{"n_kv_head": 8, "d_mlp": 4096, "norm": "layernorm", "attn_scale": 0.125, "init_std_up": 0.0168, "init_std_down": 0.00395, "decay_fraction": 1.0, "batch_tokens": 131072, "train_tokens": 511700000, "steps": 3904}
Each number is 500 + 50 x the weight over the matrix's rms, rounded and kept within 0 to 999. Layers, rows and columns count from 0. Numbers have three digits each.

# layer 4 MLP down (transposed), 4096x512, rms 0.174, rows 2796-2808, columns 256-511
560575426561503514540546455451531529576466492411391452569545400477562474455537478507480372550518492417511493485549520500535426479515468496529492496432412501505421524457568434591570505506563484525485392500555433525519472478486397561545525503584467472511535392430542502436561473569550473520454540471426458541435344459477481531532502491495572515477566520548528558507647400448554554540438500474432516458457551514533481547401417567496503475525400521481555526509484533496421566481416551579512509400539584453473569582459431487480615528523511470553427495412547524398514456435476507443552520487423595414396455572498475423521383536553424544463385564442518438561454482464455605539587478610523466525500477530498476553524513506571515533451523544534527521598525505537393513492531586
487473447573526522501439566511567568478529396533487600523540621483463582552483487508500498441470492484489511552548482614483420472546494500549558522481522488560470542527486578533445579427472515512588543479516511396430400467392505563424400464549572503574513494494458478541511483515591522467513525450509441426458612467448550520507483452566499563440401526448591562454477556529558427452486452426398520473506473502475412518518530434459427452412525501642483450472528531608567475507570449474484533530466594435497480406540549468534568589558560434477536592483482505496561576452457462521485411464496443505463554556454430510492504404542501568506490478534510489465552513481569480490452479435412543475476499477552499471555568510393581456438428530523534532519531501564489545493503556
479506489526519469560447470488530411642522512526424427521422569551463519512568520509561464568489531428493476489415497470463539428498550487514544481453410491492564538481547537554452565453572506478456553486502545432460578581501529478453460476535539410473516461561506444595524525435438451529501487545450464547507574519489517394564568439514500520452588621390466480514462549538522419543525498519507402442445453477495547579459491398563534576489542518510491491522487529602517419407432535388486494505471439500478577368574584519483504512523504576375508454519416457448463483504444497529485409572497510519477473557568556434531516591518493540524398484523454556447469548513510556417470457499407546529410538497537479436431513529479445499500382558467534528499500507470617514469577567
429430584472439500430526475461519494542468501514375583519410550456471579514556523462424482440401510522547479450476523519572562527547530425498494435500470448542561481483558471497464445520477478565550541521448449504568583501548539448532532540442510512528479425449596533525501423573425545521511447452548508443471610583430505486482494454499491472509453530539478581493569470489441556437505458455530436455420478522483491466499527453440443502520458507514472528518485555495439546418464593460389469424522452518526536493479536557540535502462554456449481511436487371497519513470485528543474481403473466479463572594505449468467546436457357560542539567480518495497456419468580481535500510463545543469506520470525570532521416648473519470543484586597455507583511517556493526473436528
505506435553533501506376512521488475458475441551542489454496510506464441482454507500417504489528466420506504459532501375481512412534445548515519507462581509539478372442532390426599474513416416578574477501583446473434520503512546576564488521543395501509550553510455406484516508606439556464536424463479577468493552413551452436464441574459469583543460504545518440511496521572565426594563597470431527597472471465473481543529416433500586532575441541544423478495513475579527457491510666431452410434516499521512496505435414522533513573603470521520399442469531510553619575599413406629494382522499500498454408565532544416486485451537476477381453526507452518443630514462479514486432631498484470530516442530505460501538586536508428501416480472509460567475541605577541460513489481
458508481529494543464421458430464395569590421515494488520475491577534474525481518539477473438549587500487449472516476486473462472500507596469505476484565415585534531535507438486490503534459524528470490496409367455450458490494474483505474444550451518514474523560463491444495542421499442446541491509474630469540511411482529472476522561472605575550470518520614464482540573406399509566401486431498544476480494515522507531565441402520525523464509521542476487578391509485498484477617504525464559478477565516464449526502470524513511623395517466471522434438490458447408525473587551480482524469624477536575484453523532442473588541537483552550409457461588475490428485463484517478448558607505418550495501604485559500511500528452489472496571512456514434557534500590544465468548451
467458447519485496562441461532579530437492557506461535511553507483396523575480507460572500340481553516474466469525514488529506503496529420519588495525448426525507465434526489481505464474520504457420533464493586464594513492548494435449516415501439427594591488563559587407506512472509452499459534415553474487534481529491496502363521532526458516560461488388525447505547478516485521512495512431476460503540526463522500482486475545459638494472510469504485580530528445564447509485467499483513419489471588523467505505520585508479535504421493510516559525411406528506442513544420498493509558525444518453522558496511504466431353483508510606532444497415560440517401393506541537495513499512460470543512450463506489529455421509452518514458474473549515484543552493543531505503448557
495508471549564557443473517356505621438467436596457522515506538452485457515524487546511524522495530489488417510567553624508474412498559479531549495538432472502515462436482477542524406457497548569519478432531521539542433470436583488568461448537503447553463513483484604499539505423368498508540520556528479529544488551486555495447411512576570492568420562457531449467469517612471436364491419493449414559495421474360462468534539525442513533481477493591483485472429508511538525518411534504462556383568576482515456497449467458575474539570559493562567462524504407528425409449563537588529509431557527509464552531536493508534580442482577478426386463455560531479501501531464505483464533544447639545515438460482515531495596505486547448419539479438534475465455486501523476439506523
504470452574472404593388468480549565520534509479473517522559514490491473466513447565531536506401561532536505487475443520444438594449497450469451484439513473527475507506458474552504510542498519481499517411495445482493540466450554548484486473478426475468443511485453475547509486498565512526463521488501486520458445518473523598454572527497488548559471524458507484535481477427514542425489539434449520475568438484475441558466556483451523467422476541536574523495414470507516547471517549549585474510499516529493554487475468439510470493544450537528499516552472457474419506564396435463451456556480452490552513486543553441514507466552523523498540522437431522389491530431488477452539482521534553489508472452516520477523565549557530483609544493445487483443534519589503473500503547
522525454525513483489434537464478564475473441398560523485470473544442465452526444486465453489496462564474523504476480544559562528549444582486512442518583470476542520377511516576492592531450547468522543529490565487561515506468543527444420507533462465516444555478564605535581543498511480437533547567520480500560514584540460523470403485484534517470453458461610487432536499453512440474535539529502485470474435603536427538525518471497490404500544503570580592581437581511448477544448526541438478455568534574475530522474415486501456517530480579547482550532431488516519557481577497559497467436441482530560542458442480519420567480457517571495560523475474433575556466473416535477517556517449445558529517504475414506479543537531458504490411421504558480497541534505522559477473532
467460462532441484552572555457501459503454572517507486429463557406464510412520551560491482451542478459435535607535432544513580479530435550470485435400513469518449433501468531546532513539571573508528412524508574488549521447464480475496522469553574491521479414513459495536555418519484552508536508532482499547590473423435400445571468605460444596454432530568422508569457430593417550400528482506493460486385459467506446428492489532384569412547545544516450520538440503442512481552476562482394532514486523531482562584532456522472540446526458520496587479503458431549415474504581420477509430447565476425511544464570525624545499566483518399460428526490456530599516486484572513465484549528494480482503517451520412540437560389416424553471509454395494530568512414516409461499479531
521492567455523591467547491551482420490497565523501553490453501447439489399533483467555519534594549455506484469554529461509556555435407465535530450473451493527481541488560554557482498528474521540397540560489508462476487476580544501588506589456443497496490475497503428480507501475547521512489461611566611389454449458459543566462558426487487524462487463483468495519477511531457512401483510476553529459439473463456489495503521486477417521538492482443431480458575456577565548484547493475429518489476564462484468464482529480510549490541550524408541542568516521564345509462498493495432442516585489513516577550406449501564342542512475571502454443430470493473540529502470500448515488534481450515485492498485473603416563492510474489426484541504467446498471466499436471513580434
526565521419427558502568421582501431462423490433433400505488471493508500556613451489453409485540530547507541505535503531571498551467501477417523531487420479324471545496507551509514567536563480425594493482606567556538481481595415535384473521566421459488490580485511525544587446493510430518321500569632420638455476562394550561627428546519599539498458545514490472520425488560489426539611464495465591464535591415563408413514514452478565487437580524524492560554479442536407413418488490419514431419558533438588456420536528453417472524470542584498509571423629578514434418424508511520539495536491444532589582525511493507564390513502504514562471463472467498564469574519541532529498529543500440448490543462464440511509612489478444558530367521569518447475557483474438550519538548
# layer 4 MLP up, 4096x512, rms 0.171, rows 2797-2809, columns 256-511
553475522458391481404517535563400597470391522575467489549501497451507551429481479466387582564503553428500468393446481410531514567601439461452539547532605473492596507558371581522556464534575542526465395485533543461540461500515540565574591479519517446533544439554546443560524472508549606610543446488493453502485469596442506573546486429448648439528553500603498525547524542417495586544384529468490369470521521546615515471512565547477475522458538566529502494464562451451478554570422476538493571539515530463488495514502540427541580443578536536545595463454531508553443427450593493405545412490457569465441395493606556477478490655470479506576538484551510527503481533506541505636472525517490565535504479480384507623533425531433405477472489492544481494460581482403516477430480510
523517499422490527431541584505492574473580531489561572569499445446521543525449425525317552490390521583574574469519567565536529623524509571390481424471543363371438570500365524426453425519435388429578481483527431457447394498594492415517490423550463572450584413548525486371398497450585410531594521488574510502524445464506471513485510528518483579523407418514529547537603475476507640485493471512553496486535424530507524465456475563473529314516521482489553535472448410448533534485530508599484559488465531454504382559394521504503506505458445471573539519506483543509551523432559550440562615573532566610446472440508408604410512496393584437482529599470511480599522535515495444511541597545529453523519479553420535522595567505456487490546490493582489445556578534490362511469477530
528482520527455475507479532541486551485526499507650458554473484507436518515544468513531501553485506511494603402488475466534446555461499506490493413474430485496505515435467415439400471490496452516505469508476568487490508503434441546512534574463434485565495455500520449479418535566546540544521489494453433461597514541467608499535488437522432580560520544484414355443532526476536384487445408497485500535496400473461497527486470478542444467556489550519484562489532469565495467505529495544496521444470441470474501466519485456533491491496529489512522534532505471442411471479492481520503595461540506424484524556535497494602539479529454576531545613631548463456499457482417477470444509436403476523466455491568466587493441519463545453511542454468529501462518551470506550465531499
502601433597565540558586505533428507468398440462416438456516482403564477554439504415536399409466507565547506442472440443519607594414464441512516472622520510579540451453529484512445408583465559419498482483507456433561558507579394530545462372513473514435576412431564564491429497503521501517542457476498478439560460403384541578462445452567526496536380443500429523499517591441442512479536405396466432474481528546475464452586640365372513515437580517535504425547445468562576430542503395478422554578493506520538511503503502406478607430521505396518596617551535458587605381544513475539504541588528423532529526508621539482448467553426516466498470489617491473456495591497429577561412473548539505532438549385507567478483475501568439523578475433522452503498527502437398447443526465
528416470570445549494495518478538613478499461457453518564469470524450525552420574465509422562379513510553531403548496467570555532498553472453440566556525569553524494530583523507424416527482458490489553503511514510559476586475483519462509436495558478458572538513492363534606497447481634522455536379538455509468618554474511532433505485523415500433449499458557443489530475531503598482468430467477578531525527472560473511399445482579449558497498459475449554462584487518509469495543452547516521441498464541522539502514505497553456496490493522501429583490569491412544551543487569565567458585519509473490446643446482449507517484465644503378549485563557507538462617491469524462508554594562592561487462555558443435537457475434493637490537446479637433529414468440487486497444512
492383401573468511496536487508553529529550502496548483455590493523532508512431535463484562542481478495502483473532480549466518462566538502431384534477477510442490580558462427473463537513514433473469481520536502500561526537561491518499583495519495567468498497533441510576459582509480485468499509599481501480390478530526508447504532490504497527504471480461602517605482435462521542463503498532532575438517417513437490542513438558513482457446565459521492464428594468511504473625482494486448594519529538454445470430434446537401514486503642545597542522520535534486563540554602520580430521526460477543605513561548439408596545538585497449484461512519545479532537486463415452501527498543535448517534488518514522421519518475483543545520574449473481485544479526495521602466474548
459435414547473541492463515469487478411514552471485455547505502529614572532496487542509469544485409532426500386496455444480397585483616601577497549486547417480470467449414479550477458510585423523562488500515484527488555412472475505412516554554477525564396440505453575592459454520453427486539469431486553435537455487508500569559475504456450478551487437476476495529450512434449594539583563479474456452523477525462520458538529569488534504474465468500539514419581478471440532580564462405539433466553422540504471526472508525543498404439611530545497514475469452522539557453511520575554474381460554526527490544485503576598549478484491489565541411566554563527406499496522533526465497451406549503543527521516542505488542567528501509480551484433579502470500506526549468573491518
499460481458610510469525594487489610456510518481524535445583543589487491512632521539566526481505529518539498484466487566507568482492489505479544511532561427454457493575462478495439519513421559610538459456503540591473486530532540541548449523486514577508551491572473490572444496595479573672514458416586391591568505472471455496441376557522500467564472477516425527543477534514479467580499437597543526537532409511527504472445471536398503545439381439502522516459569591532559497516550489470493469426481515515446581460550540498518509515454405281464451464459549529491539501617593587522548507518399528431515524517498476464425439491531588547448362455502457579430584477496616558416421539554570537540581478478447576457565463489514505463504551582489513533499497451479528477501554390
502430394441510592556497406493526403405491502498455582538531550471548492536586448401420555509465468487465569517578578446503469474465423473473383551477457486410499495567456542512482506522506572534358551589480510506455543478490386510524490395470480477464491501357475531519528461511491430491516484539450451507528488506508632419467509585482515493537508508535591425499483522470493642509446429456439490512516474391520540514522452520500497551449494516560504533508426498494508459523539582489424546467525466600538505464620540511591486555487460560455546457499533611469463517555484549488461554438477576471465407507561487654585408536472507588482419486474522509553521491413639492534569584416463482518466389498411411486515517569489463520503516530563560369424519449544484537493574462
573473454471534458446479480506451512472475527518434443546456446445515494493553534562517399527462490546441498566438497462523511579526520478520575515393569436442560491558518467584560565505447543520524443553433493472529496449402504531558453418459468624413479513551531567485560415486433429448490547496499468540394501462539509488492454524478594548461516436534502528496510458532461441437612461528545367491363472564551466489502518565494566481481502483477487520573529453517530436509519489500452447502463510486483500499514511528421499464417474473455573436523462428564485418469495492592541522558497400434514510473455441565509514482420446473532432456559550508508576506550592553430495550505433499517566560501468467486486535480617484452447482542458465529479416492510443512503495532
497569521538509540478529559503486437516457469382422491480466500471579417483546535433436594508435547535497499468377471532473445435468491521446489522406458439467484401432491462524427493509519411439439523540431545525495503590446551536491463475494485500474432572482494521485492495506399433469519429517457549558474526545460470506546491452558502527476529507426590579474483533425383413556502544560498487546562415436483488445449465523508438497435641441539470445520443546505568512629527466553453414472533429490485539519444590557500507540520556538526495413522486432503509492474515503458579465439477472564496499445545518556493548458454531451457515562556453508439429487478520559479501461455503587424467549469567518526507454606378438465516475409557479468532487459494431535510546481
548532504521479478436579535545505553502405515583437482555507475492520496474536488434586514446449442437582452444398430482443572381391544561547496522510472559481393454451522436540593385516462477528523543482530449571496517517412499443497424564544461499499527548491516555467530526530462561487411497450633526541517415565411502487578481460518501480513451529601593476542596516620522594602534499532540442531474545463458557510495578488424488532431412531544527519353512515520558396466581512519497467446534639534490490585474489524381484466587444481575523440495524406475456462594501506467472480519537435495560453388517466486499472474525429391544532525458467552408512448478501506503608535407444591573479564520475503596513510453522502559458552562455461520421514556527529533458527483
454495417509520516515506523507518485447508526539453526472492473531382483436492472530539525551489577516403433500501471560479542474518425465598553493387496418474482512404445502476566493506512544489467512396507530588418463550438512565538484532552550438544537419478534478448493504510493534483390562531540525515498476521480477528542498477501486468480619473602462511441443520494501480517489503491482460517548487547552479517527527540502486427507473600501490543588488477594555484490503559530495443371504581541493521481469481521510437458433402516538525475575509535499442518503528504511556457509466403488421548421492580442482482506538474460577490444533492443480531445480494538457554548486438559478496446464436583529514562493487582440493474551492446611493413483552438455530476550